Each number is 50 + 15 x the weight over its row's rms, rounded and kept within 0 to 99. Layers, rows and columns count from 0. The size before them is the row's rms in percent of the matrix's.

# layer 3 attention value, 640x640, rms 0.152, rows 337-345, columns 80-159
099:49 63 42 76 64 38 63 45 21 69 37 74 22 42 65 56 66 63 34 39 22 46 61 33 51 61 48 42 25 54 38 52 17 73 42 60 53 67 56 59 52 58 26 53 15 47 68 59 56 47 44 54 46 45 34 46 49 41 34 24 57 66 42 19 44 55 56 65 64 83 67 61 40 59 53 58 34 68 59 67
107:41 55 70 45 72 51 24 65 69 86 38 38 70 68 53 42 32 44 42 20 39 52 62 78 46 46 41 28 50 49 58 37 80 31 35 72 51 29 50 32 47 49 43 78 60 31 41 46 28 44 58 45 23 53 56 44 81 63 53 61 54 60 40 46 71 26 30 49 69 62 40 49 34 37 56 67 38 48 49 54
104:40 74 49 68 22 33 51 30 62 59 48 22 47 36 31 62 31 69 58 38 23 74 52 68 56 70 47 52 61 41 48 39 59 34 44 45 40 38 52 53 65 58 46 30 69 36 42 68 56 76 63 23 49 38 70 67 67 60 39 65 32 42 25 66 63 38 51 20 44 36 50 66 33 40 37 66 43 65 40 28
101:53 65 25 38 43 66 58 78 34 52 57 36 27 59 39 55 45 66 57 70 55 70 53 63 41 64 47 52 48 55 45 52 23 75 52 54 30 40 40 28 58 31 77 59 40 30 65 58 61 19 77 65 45 56 42 49 37 41 46 47 34 37 53 15 40 49 57 30 64 45 55 26 43 52 72 41 53 48 48 38
104:33 43 29 19 58 70 54 40 58 55 33 61 33 76 28 50 47 22 47 74 36 63 48 42 51 79 61 67 29 64 88 92 05 55 58 14 55 43 62 49 57 59 49 56 24 54 38 46 60 62 81 47 40 52 60 34 43 55 52 55 33 63 52 68 51 51 67 49 64 61 48 38 61 41 44 38 54 50 48 65
104:63 76 54 47 70 82 35 28 20 79 44 45 26 84 48 64 48 49 45 45 67 49 81 61 52 73 59 59 43 55 25 10 58 65 34 33 47 30 72 66 78 63 67 70 42 40 27 82 55 45 61 41 59 38 27 48 37 28 58 35 93 51 43 60 59 73 26 40 57 29 50 61 40 37 75 30 37 49 45 44
108:66 67 57 40 46 58 76 63 46 41 80 47 67 39 41 54 70 46 28 44 39 41 71 41 37 47 49 34 41 82 58 36 43 57 99 64 46 69 44 34 60 58 44 39 50 52 43 45 47 38 59 56 51 65 28 35 66 44 37 57 17 50 49 42 13 57 58 28 45 46 46 45 39 55 50 63 39 27 44 58
106:60 69 48 43 22 41 76 70 49 37 80 24 33 44 27 43 43 54 48 38 36 18 53 54 17 55 58 50 32 30 31 53 68 63 48 54 64 49 55 44 57 65 67 43 44 70 50 70 60 40 35 37 53 53 54 63 29 40 43 57 53 49 55 65 38 53 13 43 57 36 23 47 55 50 29 38 24 44 45 44
102:51 48 31 36 52 24 42 55 06 51 55 62 40 51 41 49 68 23 47 57 74 20 60 42 58 55 38 48 30 40 52 77 59 52 29 58 27 42 35 57 46 70 56 51 58 40 46 65 57 62 44 46 61 40 46 46 38 41 60 56 43 36 44 59 54 36 14 61 51 67 36 49 52 45 65 42 45 45 66 62
# layer 3 attention output (transposed), 640x640, rms 0.145, rows 337-344, columns 80-159
104:34 25 61 26 49 53 48 48 54 41 45 42 64 31 42 65 00 49 58 42 67 26 52 35 39 42 49 52 66 18 41 76 69 50 65 65 47 41 66 34 53 20 54 67 64 57 54 41 53 49 64 65 56 52 72 53 46 43 46 48 48 30 65 50 43 48 67 46 44 16 69 39 78 40 44 44 38 51 40 72
111:47 05 40 61 22 45 64 37 39 34 57 61 46 43 73 52 54 56 34 77 65 54 74 19 72 46 71 62 50 43 46 41 46 77 59 60 55 63 37 84 23 45 47 53 36 36 46 63 57 68 28 34 50 55 66 46 32 38 45 43 57 45 47 50 40 70 68 49 53 51 45 65 35 56 77 38 58 70 52 53
107:44 36 62 22 37 56 49 60 48 37 34 35 37 59 40 39 61 58 46 72 69 40 49 55 26 48 52 49 17 55 63 60 38 35 55 36 61 59 27 45 19 56 47 52 38 42 65 15 57 28 48 44 61 54 41 31 47 27 64 52 67 74 61 22 56 65 64 61 62 59 47 54 51 49 75 41 46 60 69 52
109:52 53 70 53 51 35 42 34 39 53 56 60 37 27 64 37 58 33 54 56 46 49 45 22 57 46 43 62 45 69 54 43 55 28 45 51 70 48 46 60 80 66 47 50 83 82 48 49 33 65 19 49 35 68 49 53 47 20 72 51 39 58 50 72 59 38 55 52 40 19 53 61 49 59 59 63 46 69 56 30
108:59 62 56 59 66 40 33 54 50 73 48 24 50 45 45 52 46 69 41 38 54 37 72 54 68 31 42 45 49 34 27 62 62 39 42 55 39 42 27 37 58 56 33 58 74 51 63 58 55 62 45 33 53 56 46 38 55 54 20 64 57 44 56 48 45 49 36 46 38 49 62 51 33 51 59 74 43 54 50 28
109:43 28 35 66 49 19 59 89 58 69 40 32 55 33 43 15 39 67 41 59 39 71 63 82 29 52 52 40 34 47 66 74 48 47 52 45 60 54 54 59 32 53 32 63 39 48 67 56 74 52 66 40 42 38 66 49 45 77 43 67 29 32 62 61 19 47 57 69 56 41 34 56 67 55 42 61 76 46 50 50
110:45 59 60 46 72 64 49 68 65 68 45 78 32 60 30 54 26 75 76 55 72 55 58 69 37 45 56 54 63 34 23 42 42 19 15 42 29 51 60 50 64 46 51 68 68 65 34 63 32 68 36 29 64 58 51 61 34 64 41 23 39 52 26 62 96 47 69 62 69 55 74 40 47 56 82 84 31 47 57 39
109:42 48 29 45 79 46 19 44 51 47 53 40 79 86 58 38 53 59 51 30 39 96 55 84 50 45 15 68 58 67 53 39 60 50 20 52 68 74 50 53 34 68 22 40 71 31 76 59 37 61 62 31 54 70 36 33 49 56 45 28 48 53 25 45 39 53 63 77 35 29 35 64 52 58 53 47 51 76 37 70